Weights of a small transformer language model.
Size: 14 layers, width 160, 2 heads of 64, MLP 640 SiLU, 4.27M parameters.
Each number is 128 + 32 x the weight over the matrix's rms, rounded and kept within 0 to 255. Layers, rows and columns count from 0. Numbers have three digits each.

# v: layer 11 attention value, 128x160, rms 0.106, rows 98-127, columns 0-79
# o: layer 11 attention output (transposed), 128x160, rms 0.2, rows 98-127, columns 0-79
# up: layer 11 MLP up, 640x160, rms 0.163, rows 0-51, columns 0-79
# down: layer 11 MLP down (transposed), 640x160, rms 0.17, rows 0-50, columns 0-79
v98:121102103109118165161163091102118096137125141087117136107131115099144127088170132127102131132112114111167128112129130127121111138094139122097166146119139132098144135126130142100134064142099163116131124086082150118137162147136127143155167140
o98:143145158149126134104109187130104171105109096145121119157110097119112136143096164153141114063151131111134120141143120132128105126160121137171104159146164126165142125137094156162105134105169119126119127193154085142125123145122134135133084109
v99:121105149111109130224131133125117144118107099131113109141145166127101118132155135114096129137118137175102092138161136148158097148106141093118101072114106120101166118152108157131106104146136168122137108126099118110152121125134105102124137134
o99:122156094147160135066155160117132125162151171125153154107113099137191154137144098110163087121121112109131180084095120158093117124165144108133105133117181105131129109118114126108144145115143129159112110145140127118123100143112112135132154130
v100:139145135114115080113147142160153120126140139124151092130082166104110133180112156135135118090130122134141117137111111141161106110128164108133145109157149120137129131134156111127131135103101096111118108120111151157145166115096134161138133140
o100:105120125137104154141120107108104110123121110128122134113157087168148161120134093114125176137129130105095149072152143114110149167143075141145074144130092126130149154164108141113137167141128154122184136146140111120150140150146150124132106131
v101:133122124089144109155141098096136146117124089123136118130169116126145148151099108122086132166095119075158161139109173096125093135146177112071145116154096145142129173081106117157090143166124162089095101140138113172104147128167140146051091172
o101:116135143142125130097108153143089118151173152132123136138090166142124078086124133147178113102132145156087125089157106118102150105140098175159178150123209091055149090165105142141112159110143100143155138147158157125160110121107133096175135058
v102:109167122070094109150154112123134137144117085089175087144146146097131102124093150118120148146095113118101155136142140139126146143153143120194128076115131109139109132142113117116109124157115145125137124144104160124135103104060156131071109151
o102:111109127175144132147120132112135144114174113149135163111093115094130108131168091144157139112126153095130129122122151116126146100125124128071155162160089146141166117136136116136133110105123121160111123121156133131107131167181098136187155131
v103:147172103183120104099117141081124153095122102134132143128111072146119114104137121135104109148086107147100098145119115088082134129117127102125171129133128145149116111138102122135158156122113142147137131127150133155134127098086137148149145182
o103:100118150095118155147135087126145106170154177112121102142122160132153123143119116145113191140164115103135161139135149171169079108101139133142096152094103111076114145150162143113113108110144128139122107158097129123064144148153122125103110103
v104:091141151156156180143185122122138129119084125142134082138098111106136133098118099122108161161128107164156143123157109137106142168133123104105120127161158112098144108125113137194128138149156112136130137093135145105114111158104157137114108118
o104:150099140098121098117109133148113152163148123146127124099136131150134104191193142133137128114103140067088121146105110097127104087187099142121150091068124152115129139139136104107124160131123172106097101135140114139123151099143105106113148128
v105:146127116114124192120172169126143146149112140152086136124082165129124130086133091140108102137144147099112137097133116142115103118121119117111134174098098131163118107123134126122146091169117110144143139165079104139116173143141088135135108101
o105:143126138118114075146088083114144140101160134087148106091137107120138106164120151120152151134131110151132121135109133140113154124165191123115126097141175119109095142130091134130127183116128136104142114125147155115131112146132175126132122153
v106:137080102144171127144163142095128133152117096116115111126095112131161156127136067136143144132114120111129122095114100166105123129128098134115138113100112122137085113144163123144152116096105162143101094109152134174145136134166139133123113132
o106:111164135097107114114110100150124129113122166128143140113143164114116092160096169120123091131141156130119124136106133096162138106127170140134119136127129137119155158116085102109079121167138098133164172137131141111117122099099105116099155118
v107:109132146109112172105097137161123159148152108140154103138161124166163115128119128150133134163165184117112127128170163125106132127113139127081124128104112139114137148144177132177134151164127127138141113169180122141156127133152110109146123169
o107:128159116119162142130185126117112090105108139134120116133149119099144130114092158124141126090104143118144151150073121168133126149176121132129178122146149108124113129111086126103123118103159110132150154102099164120075125124097137150144174100
v108:123122089089113107174134097112183120114123095115148108157144147166155146163111151106132123062112135150134117101150136150105167118130117163154113100135177123142118183111100102184107180132086141130101138147127125105120094106136143150149141136
o108:103139146161105176119115128136094133138131134108122136111104135085097122078121130127147121137114112099137109139128142093170105147115133116118121164130080102102122096135149142072163082130179118114135116108119132174142123111106107125114159131
v109:155111112150106153125139136125125147132114145097118136144124167160135109160150075132132145063134186130100132111118136146137102136152148143124123166108144045126097168120178100114106135133168181129154099134092143091120097167139199105134142142
o109:120149137088130108109127127146100095104131104141126137127130093089132165124129170148129130168131073095142105146116121144139136075145113076156179110121114181159143161144048158159154132126115116134144157183139133145181159107110079157130118122
v110:146109151105128163123085138160138144114144114158110117148083150106186153115092112099161117132101122160126154103135119146145169132162061095112164163129136118110132119131118115129105100148109108147150131141090111124098136125125178105171118133
o110:092146133164120109126154118103131110139151152095145139145165100135065171133160153142113141141160152078134101111113143127143099146142162127141096084138145137135113113129179149168138168123156130098116137122161099105138123145113068172107155157
v111:128125129125151119158116151105129152138136151181116125118068131152141118125153099161181153149152122151150123085183109050133128126156170164112094154168113159110143146057176155114112088128102081096130112100103130178124113108155128111119145103
o111:121119127140090119119128104167114085140104101113165157125186130115109167123090117070080114127100140148123089168116174170122139124113087129153160087099169131121123094116114157129141140128140184157104159158146131095121167120071146129137114111
v112:113135114101171146141143189136098102111098100100120120103132110139100066134104154134125116112138093121076115125124146129119131129146135117105104119072124084129127121142177108149142130124094052147123128152100150127161097139139132137127128112
o112:124121114163085121139132085136150159145128151171146150178122159115155158104156130128155160121143155113159174140103093132178152118106151122153140143145102140135157167127090142132128145136153157102143117071126118117125095131103136159138157142
v113:122103119148115125111118135118075119136132100121152173122142133132140090116165153100081120115098124141138101158130150129118140091107102132117136136120134126100117130109163120133143119148156178135142102143124091134158143146141102098136098134
o113:135151124108131120149143128159134150124088109126088096128113123154122158132099114139137136160146104100123164119109108130144127155119140152125138104123127117141122107148113151115100135123098084106092144132141137122126082131093135135146133140
v114:114174138147149131138086122140142143126116129134137105168144132130152118154107084143096120132163145069120119111135126112133087120138121121115129120107148111170135118138109135136119166166124088114112126135126126109112123152156194143113087131
o114:148059117121092159089139127136153125140147115110119150111150118141123137091171179094153141097128152176124120154142154125147152151133130130124127137108101130103138099125153114113121099083144151154148108114141128116117137078130081139135149122
v115:086166165139123131157110180114129100117106184097119125135151096160108108132142133141133178136142144154156158099144124151102111165165139122150150121134167148131148119122137149123097132174112122135094168144113098114152148129130151177099151129
o115:141097106124126123131114104117138116144143102163139162116093146097118117144137159129115074106135136124094103146124152104112116117114124106109129124124110114109101166162134136169176097094136162097136101134134152133087110140142162132153134140
v116:129136125140083133104121119148128138129159143162080163129129167129170142137123105113072114125151106103141135125170108125141128081143160126114127107119129155101119096131108138083117189171110111120114121135133144132108145103123079136108093116
o116:129166137095145104171093148088129124152105116111155102130118101118120120125099130122185091127089122148135140101115112126137159203106112144111166139116112125097131131117124115103133089087136130143101115108128082144139085141117107147163104179
v117:109178130140166171127126101149144140107125139138129149146148118136143155138045126122149125136154115157111160147125109159162115183123146169153109138140143118087119121165132141113091146115176157143088129165134145156140110131134115150127173132
o117:158096101105103089137119142085090129143149135126121111088129161117122101157191127135144175082120136121121090079156131119095174077144121082084147109113103143141111133142119127122168124122129087101172137119146103114125159139108124130104099140
v118:146143093103144128116132107123087086110121158134129159150137137094150148145171111147092160118095148151143119130104103132128153155120163127151127145106119133157152113138169106164159135112139137108137147137114117097115123117126096093121159081
o118:107128159130131141146145169132161161126133108110127086114109135130150127166078156087136132145149117112111121124137126122115125138145102154126128135112164100114129163104102118112096119129078155146117118144130133201133114182124115110133097171
v119:164147156176139139155127116134151101131110121088162114143145168144144101096155146087114123101172108124155137146137122133105157130119159141155145109124133145104136108130178120084137120114102133137134200138123110095084129131138118115117097129
o119:120143116128130160091115125083122156097176143179110123094083109105084112136102089147133136166106178163124110160141142102092085134147106147098127139152082118140089152128099115146100142163137117143111141124103153117137109137094175150167149153
v120:107105131103138112151135108109171102139131139157161118109133130198134161159107138153131169126119148170138141171115109102077162133145117143086160140093115142060118103145138162111124111111129135131181131121114144137129113131159146106147105096
o120:101128133142189153098122139136104133108122117115104122155138130113093128107148123118107168135119111108120129084150126103172125092106145150178087111161180129177110161122113085088100149136142107086089118151134138120151160144086123139086116128
v121:145155155128124122149100118163132138135118146107166102106083161097132138145114143115118104152103119079154121117198133136125151141131126089124130129149150103094114152118107183109138110139118125131092091123133151127170088116130124125102136142
o121:088117126126140144122132152114096128197130107155096138150174123158121169123133102127137169071139148192089120158071130139143125120139147112118128120128138153146147133127115131162102142144112129092141127145120124118153168109179132147123147143
v122:123184133118155130128154116152134158144094104111174116137117164149136106106100106127123146070182163125105106154168174155105115116119126078082116168140116114105144138175121135128105110118130129116122127146157128137078134095076155110143149132
o122:150093109148113124135152175099145088121197124168098158140118105111144156104142146129147153163103094113113160164111099149138156158156119140178139105122132149132118141121140122109145145112111126112098067085113109128150136165154088157076117133
v123:100138133134153153093089145082104148105099125148135111100102154194131144086102103131143133116065116139149123095160130137142124181124163091130136081056143119106117128176117117109104107141113115108143143108127154139096153087111145128136061152
o123:180096058120125110150126089142152116099163143107098136152128128067110153159113136131094145121140150120140154143082123089100116082130097168101148174143144122128137107111138111140132163124169154105121126159145126141131119150137117119111135123
v124:119114108114141129150150153111134136173095145154128150134152119136152107128117126139135101160133119140148157109127111137144149118142160076079117089084109083113128214109129111122136120162146163119152137123165132114183116141119106099129133124
o124:112136110131114132111095105182116153066115149130098087127128153134095133177111104126101111085090169126132106126119100148137108115092138159170140151152139162113113113114110136158123131084133071152092156132121152137127119136147139149123111144
v125:134093136117155143132110077126161151129077089119155126178108124122105115087147163104114132123156125119126152110130129119146072094131090117108158139096123071141093112130138127144075154125134158125124144169161096130140155074148123137112133119
o125:138127115122086121097163182150110115106167140139158148061115150133193143129111134155139148166092136119115095151132120137083177136104143157120140110109148188125127131146138116129144106118150084085074114130084114122090123154105160144136168152
v126:143155133151104142166155131120153133102113159119100113145157117111084147130153103154181185113099154131118116109151124078144145135113118104145146164152130116129103141118137129151128182129126140135133135110128122113121146094101131174141140166
o126:114091121097132152124113120152090130136169135145171166108101143150138111128102137129081088129152103128159127118111165150139115137145129194148115115078110104175143126131101099147110105137159094112122100158113144150141116180145119113165106112
v127:128139145050141135094101156163127116124137156156131166149147095093118120091157068116120114111135120177107094143101139149149175156102148121156120111159175133140126114080137126127114118147168146124177101089121141144128155132110107096122122113
o127:143112099159125123106145112148125138150116073103128073110071140107155146134111189116100188113142131111114150093137108140132100088121126123127114120076119107129141122163123134147137126116106141128088154152107109100124112161153119125132148158
up0:140133118141138100111094131122125091061183129177169105110156166177153119150116176108102115061112153159093117188133137117087183146155160140091138091131109200142174100178122139145097163101126155134149131068125137191150099123111157131159124160
down0:184117107110148106110099061168109148178073143161216162136157168191096124104083161098155123152161242134143166071069084132174119091172144112102159162124148135098170127150155159137127083168112182142122191114137144162152108122082106141095106137
up1:120149109096171157154223088111161190090083151185145119131135160114066168145142109105115191080124163186142139156150156152127123115144123137157122089130129139142164155117088168120080136095130133109063082127110082152163108119135073156145072100
down1:061152062131110173107072158097124109123126150130154116115126140163108158157133110108134015161108059154152095104085154142115185124129147114075141120122112135096144174109101109148147192116105083070195080122141119143111111126118144158120137139
up2:106037085200111156120180118106108122116026120127157142066126111106094092081127115097124118093067139137079160083146162137061083068146150164095108115173148098165140179139125130154143144071104215042138124101176134102120110183137103118150104141
down2:118117110175132154125172097149115101146079152153118146091117184111132131117143157057142124091108145111132143136122154128085142097109137121102154108147114123119145112161147150171159125154173114029156083095129144151083158123161151135106100096
up3:160209178164166143133107174104119120098139104130057121155155133135065122112140122176140140168180151118164157143076140132191135084158067086119050139116106176166129095119144139164158109120162182108182156134149184121119092123137117106064106119
down3:112111090151134109144157172101116197182134140139115124127152101085123110065143100131103118123209067103166143197155117155100120103177109105178076127108086090133161134114152156157117145143182138130236090114097192102086122032145193131107090096
up4:125108139136114151054164142114174089088101106151130166169120147112144149098084129079114152163160131100070152182093180162177151140136112164161176139082122119147129085115106116113126154159139171149165165113140067114163134125186155147127122128
down4:122131162095156095145136124169184145079066134109109098110145179143165090108163100166077037139087101112130100144128171130091154127151107106130143106146181123152114143175099101147155079164130144109105120115158144126142166146044165205075120129
up5:044100174136141135153145101141123126116148125159047175194112170079123141176185194125157135128109136084106149128083149092184096130072089110146135154145087155157089111089136110101070164116142133162092173132147136138178094095120115155141143121
down5:215124132082127085132147172129113133146086146115074195150165112108097115208111069159037105141200228129084121164088158090092119134123163145100143070218087129175092134110154115192136186111187091203111120117123098117170129097110046154134144168
up6:142153149162165087147125130151073099091124063116105132126188134149167169125167132192140135117112127118178126110152199184137134109150085121096137135100085112150123145116092156103117087099163125197128123145200148089173140162142176108163101106
down6:092128123108120173108142065150104185179105131180114104118110159092195110139147157085175126164158173143155032120086074105168115127141130122142157158094161153116109096132071137107104120118150134151143095093156137098140076142111117141103168100
up7:163140166184094157173157121161138167139181119094087101133109107070151131151143139200136169118158181185201095229117174121140081045158173085172136184167111140116132115115130157101111132107147126136085166125131113093098134123174117107137118181
down7:122105075131146121127128142135144111104108111150088127154160114115155081110175134163105164112162146140136150107162142142110188121121095060094123088142106129138117085101182129167152114104121131143132159114097120105132103193111106098127145137
up8:146127202181133099181169086077177069136136130108089118148171205151122127152100132164164098101174186132173136126153206145130069166074159114122126161146141146174121109148121084109103073095163157122104140168194163153164127119158113148157180218
down8:216102093128096119091126099148140112150132146092104154156089173140114088133152145101097127089123134136113191119132145111149090128149100149152141066154184113122084130148179145137139200074121127183102157123134152203154087182164165082093152122
up9:128149189088170114162090171173099155179143167127120096124130190124154125116118111155143124103133158145152103140133152132179119112184108118142168148100140155195169162103082050117134127152190126126176143186125187122152108230076119097142135177
down9:119093144100174152202119166114127201137139140141061100171169108106098133097146105138109095093121132148113160116169194149085134168086223137107150117130135106159176156153167109137147168128159104100178097141131137197155119136101119157159133209
up10:111118173156135074105103161134197103152107130151144149124089150102132109207160098174173077096187077157122088135080171088163112154149117161168083134184143145084179182158143101119144107161134135072175123116105158126099106141115149147176171121
down10:194095096102123121090161155087130104075100119152132139121210131124130192095098100156124121149140130132068141129104138109152103130162096112149141188162123173113137094134162134140103113155119128156146153147178121171237069106127109095121123163
up11:081194111133178119122126099147141086145091171137104149060129085095139088127162137170176071145121118077143160117130124128120150121197201103109188155137172100100070105150111074066084149136116191075138183116093081159114137073130075164149123105
down11:077117142093098117098217092185172161095107112117155168118076086081122181165118113126108090148066126164086110116064102148139117169117166073182108183107113118126142135173164114132195179150067158154126170124132059120115114109099165170096117124
up12:153142105112121097117175127105195082125153087124116185110171146111189060149102146117132182152165094175092133119140220117140088112154167105149132149198138152136137169107109071158097141155136146158169165154151166133151090202156144168180159102
down12:117155127138108092153135126104197125054118148138120047099194138128084169164140118148130213065140128094094164154213128117178179161158091232141089089093126189145103100122109153129166176172191076065082173144102171149104120079146085122119083096
up13:121172167112127117098118212156150153218140136071167129109059126140144153122086202144088125178130136143126137184152143161149157107144131106060102147125178137146166137104073103140163145116142158140157156158135176173104149092109134146190107124
down13:189147103117166096129171144102181151134148114121116091200118184149167083111126165117169191097189069141135212049179139071111176153151136133085137103154115168097114120101152118172112117101121145105073195098129110058099093180103091121121097110
up14:150163137089116158124138196099153166172134061129093073127128165133113097188127118112071089147082109103132113139135090114099155054137147060169114095139128115143117121113135158138155093066135118108131114169091101093173114094112108109200142096
down14:103123118129118097068161073060130074099119188136142121171173120138117083153140107126180151153095118135110116084093166111139123155135121104163169170123147151116120098151125162129096077143072123142096136141130150132079155124117104112099139162
up15:176127139158166137116178063136122130126104093170121084123132131221134081169177134172131135144117107133110071121154124094140101179117076106148114144139083115117134120163065097074104127130096151186132107158091103148140138161125125115136146161
down15:097152079213114136198117109135168146190152190147145150120113142053095090123151115179102098126142130115144147137153150096097092208130193130149153100161125130145130125153090163155162124116136105089110070114103170165126044114182125133119177133
up16:126095142140130139126183139149172124112178178139094045117135181149056143156115203139157159118121157122131140178102136100142113121186126103169175166182140165183121115122063138140191051156120161145127154154162095134103138126154097087159105104
down16:083132123155158101123156144131138081177155084117163165101134134095128143099126156149175141151131154087089164154121108136142147086116120129173108120094127098128141088186160136187101146120118093141102147120122113120156120161107183077119095091
up17:134121153144144150144175180102129119128052133152127172081165168168159143156117145156158153155128165209068070137173152091128152134065109117120145197110120125180164162098085144118173132163128104092148103147183165177180091152102084134092145115
down17:145140136140121110133181123111162142119145149068151109171170101102112153066075139134111152110183123138083165146125130077136137082148134151151114079159154102141106127116126150118059150138073137116121131173152123118065121102110168147171119135
up18:140150060048189162092104192170161097116170133121194149105134163083123124090149152156178138088116108140143092079086142081150093109145104152094202154135144156169081155125105152194160126166097096181157132126163110170118157168116153177173155150
down18:179038105097144057081090129135107093095126107163094180090173127095192166125126071135147187118153158157150110105111133126072155127122109132115144141135011147071148101136162162124131070099165181175102081099120188193058138146156134058165178158
up19:151183185191132128124200142146175161146066106182147141144130105147182148195063138148128101145112120128132124081106142144121101172125165144139188124117167139125197138156152166162146129090148149133106131121174138110105179132078164100122135174
down19:128138133122143115076111110174140068155163156118143100097118084151166155146086117170121145138139135135144121179142097101076130048057130127126156167130095143158128143113167082065093108168166156127093104115115169132090115110101094094105165100
up20:152112118157110139131177093146156112135066155150095189111162132106105085101085099154059164163139115100152108088089128078200125077106107074158108142187080112102057126163157102197115172101152101126191171113113153141164163123185164144127178067
down20:205078103134111135175188078118135129102138104144197156135179166113113131148093101106136175143085075099108125175121082142057192078162146175104139129160167143140133132117161141125180109120117194090168071060102116095094091122140109158159167127
up21:139095126147128124165128165194114138162144114110088106159142076144149116129118133166086116126121194163165114103068152139108049097088053160114120099122102142165098137105121158085121084148118098116052094125141094124141074073119159143141157107
down21:158107105130089161113141125083141119111117184121138134117148144100148098125139146145219106184134099133166134152159111119186119115159112084151116151176142113145144156142139109178149201148186107102179080151147177139159128131184096133143169135
up22:173176161125100188128145155141112176121182102137164188175190135126110148165161143125090166119127133126106134151153106209141098105154138189129124160158084126172070101121193146069112160144193132168117165053149166126189162149118103095117110140
down22:115111160117100106115143156137139182110142110158126075155112144130117088110154097093152206127124098079110140197181137071156130120114168138145165108137127106109115130150136149127088089112081133112107093147169090092089160238095167153168133133
up23:195142107178153172079078118114153104074120122163107164134146164111106131115113077160154168180104111085118164094110083173180083182117102101047173185126143083140113133150113123162173049105112151175138159145148078103174153135204143156102197131
down23:140063140147119122122140128173189137139028075204062180117116104120145139115024092130146098115131165118138121068138173190150130107126118121128125082085147122060119100168112097167175104089161139145140186175127106175072118175076102105136126136
up24:206113084123157125167090130140087145191110144186175102163189130161115119104103140072110114106135069150124150129114135106153111088151099127106089147180106070148126127163100183062149065124093149127172124142111173110177148106130142168093132158
down24:134120132110144104078084110155109150088173121152123059086106145167130146067112091139116168105092164179178128115131114100091193155117126168140122184099139122177136073136145105166153126123157131158116172144136124144153122128143119124162095170
up25:170163161122128091141144169113135162128147122111175131108095095129082142152167127125151145106124073085116173144186142120067192099176135127133058110140148115185117139110119109106149113149128101124098141145105082128131108113142120101159129114
down25:146083075131110150165113075122181196131150115106130171103155215129142134167099185199155189137114140148114105072123110137170128138158158123144095137129157167082129072122190125135146124094143135125152129130118123085119079065176105117051144096
up26:147153127120086082115072108160152120152100157138119169123117135143130126141043130101162098111152093157153114176119147130129140054156129122069103135145115143134146095162148176167077108147063159081144123059146112134148099063109119176119151168
down26:181128137167158131127119156141129117080181143125122086153117150020088142171138124104148141064120141115076137115131178126140092183105156177094159091126130098119138137097128115120119113115168085090120137144063136124128135116145122147139141114
up27:091167130137161064103124152091150146114042103118156111177112135134143147110101136064176135107091102194145133115138076170104095096111127153108101110038131200120166112125121099125131124133117127145110147152072171145136132116109152112148117112
down27:096161142091156076073102133115120097097094073092134180088188062139162071169108168105133172063148125086165150083144121117153114130142156082113097135108130142086142075129152108133157155116154097139151155127097145090140156148143129132102131116
up28:153156066172082114161128155091097178117186148125087154188137066191094142147136115187102136121146111133141160133087170125141107172155074205186094164130172040157147129131208137075106113149163141067119165139115143078089051085133100121159101142
down28:163053137194112136185115163144135113148119164069140137141152131107109122129181117144112133175129137113174116156088145090124177148201107171196117133059083083052158128173087114108118158146120125095118152143091160170084109155086129131108090109
up29:133164175094151120169094122112133104120039104183138106149131154121165051113121115137130140057134110139130114144144152165191097087089156121141145096137107189173149128100101177157145104160146104123140157163128117080185136170069140106160106136
down29:140112147140165164156130130117123147060123111125142174095143112119099114137150173129119036119135112128125163137163106062092154131147105111093116165080073105102089139132125081185142131151193096161087163133117131159166061120102137103125092115
up30:147161081147158160121151131145120141161095094127175160158178130153120118112135152145154106159101104137112095137166134163094123164171111109117133177059125100184128082118160151150088172127091137163120087199124122162143128121147123116136138171
down30:111149159150120156135091151102135152115165172138133145076126143128183135134138083109130113066146131099135196080104133120153123068142096136084162105189117159066098179103105146073106127151128168149123106125120178139100127089141140188181135137
up31:102160148119151156176124115070108104136106152107096142087157111169144104105070176184118123078087110135074108185071145169110109106120078132145163181142122110094173147095110113105115156087111147099108128143150115133124133160110110144110129112
down31:109118155146178097137155094130115191163128101071149168126119099097105102138111121079092166146184110119096158111132120128098119112156149106137099117120103146192105100143148106082117088145126153078093103162103138109132136144166164146149147110
up32:129175171154144114119113064140148147133145136102147148120194164146140115114145184132159132180134187124130163117153153109127140123121153121131193194181139142140159133150140100101101100137153170078098097183172050128148124130121095125118137087
down32:168123110115107136106118112159130073131140130145159139116107120133104147105160132110123113062127132178065151132085161114097117115184136169095115089144110136177133124124098104098088125126152122109164119165141083075115159124124110123120141102
up33:092176145091095166158091107120152092131138157149124090098132193154089164138198089102141063156125097125087119126141190114168101143120064094093119205155107193147117119117186131123128150106127150130144152118127118136139145132107121106143142129
down33:111157110119174155122119148122095148132159160110102059117086129075151098127169102136180184088132107137097168086137122168138154127124164155143126130145138067105131146089136154152122187159155163092079138106147168035157111102193180075121135104
up34:085168131203134173123069129084114086123188173161184076118112163138146118136102168110163108131098086152110179127145144132138185093117166129191102094086080141148127159106110164082125148085157160155163121085104126172112125096112107186151186117
down34:097111175095120135174132142135142144125174117114082126100109084114130149124131098166089143122177141094164069147129110126172101168130115070129129136174135154190131143181138119158093150167160144145104155136157066083143085138083140066132128136
up35:112054141092173115120195171129093132126121102155171164172172118126111140149112187169136104153067151165127123140111165058139124113132117106175110136066134145154151141080123195136171138152125098152162129171115135171058153096201157164152095157
down35:138149180124133139101093105110101171108133134107148124115173096090097115197101098146149194146156087080128145159148125136074141113110156169154079163115146131094120054175078114142105168073130179087115115145127102205156106119149159148130133216
up36:079127128085112165130147124148130101078140161158139135172139169154145143110175155108129153106149120164108148062047138115151086117068122121120141142147081090116105158116106098169052120109116131146114118103219130172138122136106081097128148155
down36:163148129133176133168054105127142173142125095180147126156123173098134140173112161138171220132110080143096127134124152128143159128180180103103157175185096137209127121167108124129069179146106150127110188174104157087118165085168127126112084141
up37:154143069115118125106098159184135113132109116132099136142196103095100147162113111105137089121100126134176173105086118090138114035185127153168107152123139131147116111152073120112117146073107054155138083140131136098132120102141151118193097142
down37:139107180152150148130158113097129094125081113172117168170133141091088084116084081140106131159158133161112092169132189135128137123112116067125153098185133091119141124181159112107121092159162148113213150138139145131146142095061133138132162139
up38:147143116117157143145104135157098141133098113202123135163106075143144155131201093125090141113112125092104101126094138105147114074111111069109103107204126104116105099122054124141145130086080134111095097155145116105098114116103159151154152138
down38:087131099134162139068103177168134118192176110109129132106103174122138153159085084139110118130116150172139125104175150123109107147181118126114164174070093102146103137145159064080149122164172142194148110090091165182152123147112097091107133175
up39:129102143120067152071139093142151131061065070128140143159059127155145147133147090133106139133150142200133088111112142137085114141095142066087154155116121193123100146176119116204062143086100177113142123128106144161109096070091100115145134147
down39:134132089154058130153148215191162164202106127101083127077170108106124196189133150091175096100141118148162172129133115087114097187147120164195111126204148133164140150040173130088110097144169076150138140160155144124105124118157153142144164155
up40:127119128165115158081164163063122123098116178152133096173120086098097129130105176102081135165108127141093132224122153074166103155134110158185137197116139144148132118136111088110143120114155154099120103171176098125102050101147161114149104106
down40:177126191138163119129139131083104120139093091115123140134121113115093112121146118120153151153149178130144136134171089115064156137054130123054079060140138062121063152136142152099106128120097088160134108080142138129164099129139121115136158068
up41:135128113178144121130181117171115135153119145136104166096091166156129109226148158156089143131139184158086113122116129096185101090149141154115141118169098166124097133134089087154096084122123161060153185121110145135172150116085134098177157140
down41:118117133169147075111184144155147108170126099162124068120086171106134155156108140157178075132098123146163178104120112105116188134122162056204109124119185157143089154169157070123077126172147114092102137120089134140159093080137168097146155076
up42:034108117117190148116157175144143125178108125109109174182135117055148168144136162116091090097129129113069165207116168153159083165130128161121138140129149095100179088149102145116108117133145042098110182129105153102128143161140088148122146120
down42:033091097087129172139102118140139158131155111107107138157099141144176145160137066154120108136123071172134087114095169161108103130156124182106134154087163140095104104106188073084097074130152144103127131140143131109118122123165150176116114205
up43:166125160143122206155160161128120095097137088163088152116107155111119199153193129129118201109145126174119146206114152159121171121123074129121114167150153142113113136145117081070148120159100138172100088101132130144124159106130163107131096089
down43:137083127076078089157089127086123124147097103145151162087143184205116118118154155118098171102110057177127077074141071134102109150045138155122099077132180078100071118135126153165134120161125168161111143134105201129112086112081178160172114210
up44:075173107181161113141112131150124109139127095162196108119110110122058103152122095128138123097090075110111112111111150098160107133122136123145091162119144139085121060124076124072112171060160183154090132143083148124135148097203171124157117141
down44:137123119126117088137166104178110138177135131114127146110151149132117107130156120112089119165151141102163142111120087124182073106132155114164114137131121144108128135084110162133112248154149115103091114114143173127110172127156154077102135170
up45:188137094134109142090133098101112084087115123126189109107171117172077136167110139127167142142159111145071074138138200175135115118154114113203067100114150164118158125123155112099128145074118122089147175144133156091126110107141140139121116086
down45:123116154155194132097136106102049065104209108138165131114166134125130116138201156129092128146137183132132139181115143156119174126121103090126189130155110148115118148062152141171109131144187166170111100147183109224130055124168108073141027156
up46:132143150144174105106146085148175127173161077124211091178152107121113099162117125133127155129191111181154143123147091162124169136123132103154123123112166092136162101153091133103172105136174182116149158114145121075156161180127154069157166100
down46:121076119124171107058112141125114145160072141174128148165105143109113174111081163136081137108126092128124090150082112082147118106117045135164102138205139085178131125110139168170155143135194151114134168120129121127081151130176160109071096109
up47:128143179160111140169137211111137072125150132112144138184081158109111135098111164128151122132114088128108064135096150100141150120151126168097175140120184160117109116117125063144155138138123156137141120152212092132180119097119125153139173115
down47:100070126110154126118183120058143119068138127159127085147110158155181106174139162175096074096091216129075124116126157091165168108151063105122183174094107161157120118066206110045146133085099176118146131124164166157158092110141152141181141156
up48:169133092114147097126188128175092066205132159115113134151221136185068079090145143132102141154147158143141145094135117111138173108129096151113166149194131130178120208137198083155141107170159122081074161161144169164089135116143130137151134124
down48:162064165059197140111094117109124159102121129176101120101134096177105131169101160112132151101191148155165079128114176164130182147159121102154112185157123164105100096121081173152095170223111159176108102188130106105166150169166132090171109100
up49:134124140107147159147109092162196112098130095165113121131119139129149127190126172091152125127107138153110128108108166169150159178119160122162146168167085089111130212136175113167116145115133116159099136192154124079173087091146131161128128190
down49:047118114172123138113150127083076100117105127143172208151100100136054172116138141146181215099155085200088108129130118075145147138137163130127126159153118141108105111128157116100180188113081097062108123126110142156086190152119127102148154150
up50:162121175094147064135155107086127115078144106127109072137170157149048144065144182082137157106121152105126134084142166125165092099097098061139096093194095134126130124105112138156170136081103133116128119136098094111134172120060159170128143112
down50:158146113140120177098171054137074126155133169125122162125089152070166092125129134117153130112075145113165124171155156137109114110128130099121150100069133128102067181132150131127116142150195102126140095116138140126138094155193161130106183159
up51:063098172152115085064087140169171099097125105199164171153107109105121149133116097037140093137167168097114130098156107136084123094164086097148077175093113116116112190118118106127000147086143093148122104157123107122128087108198140169175098120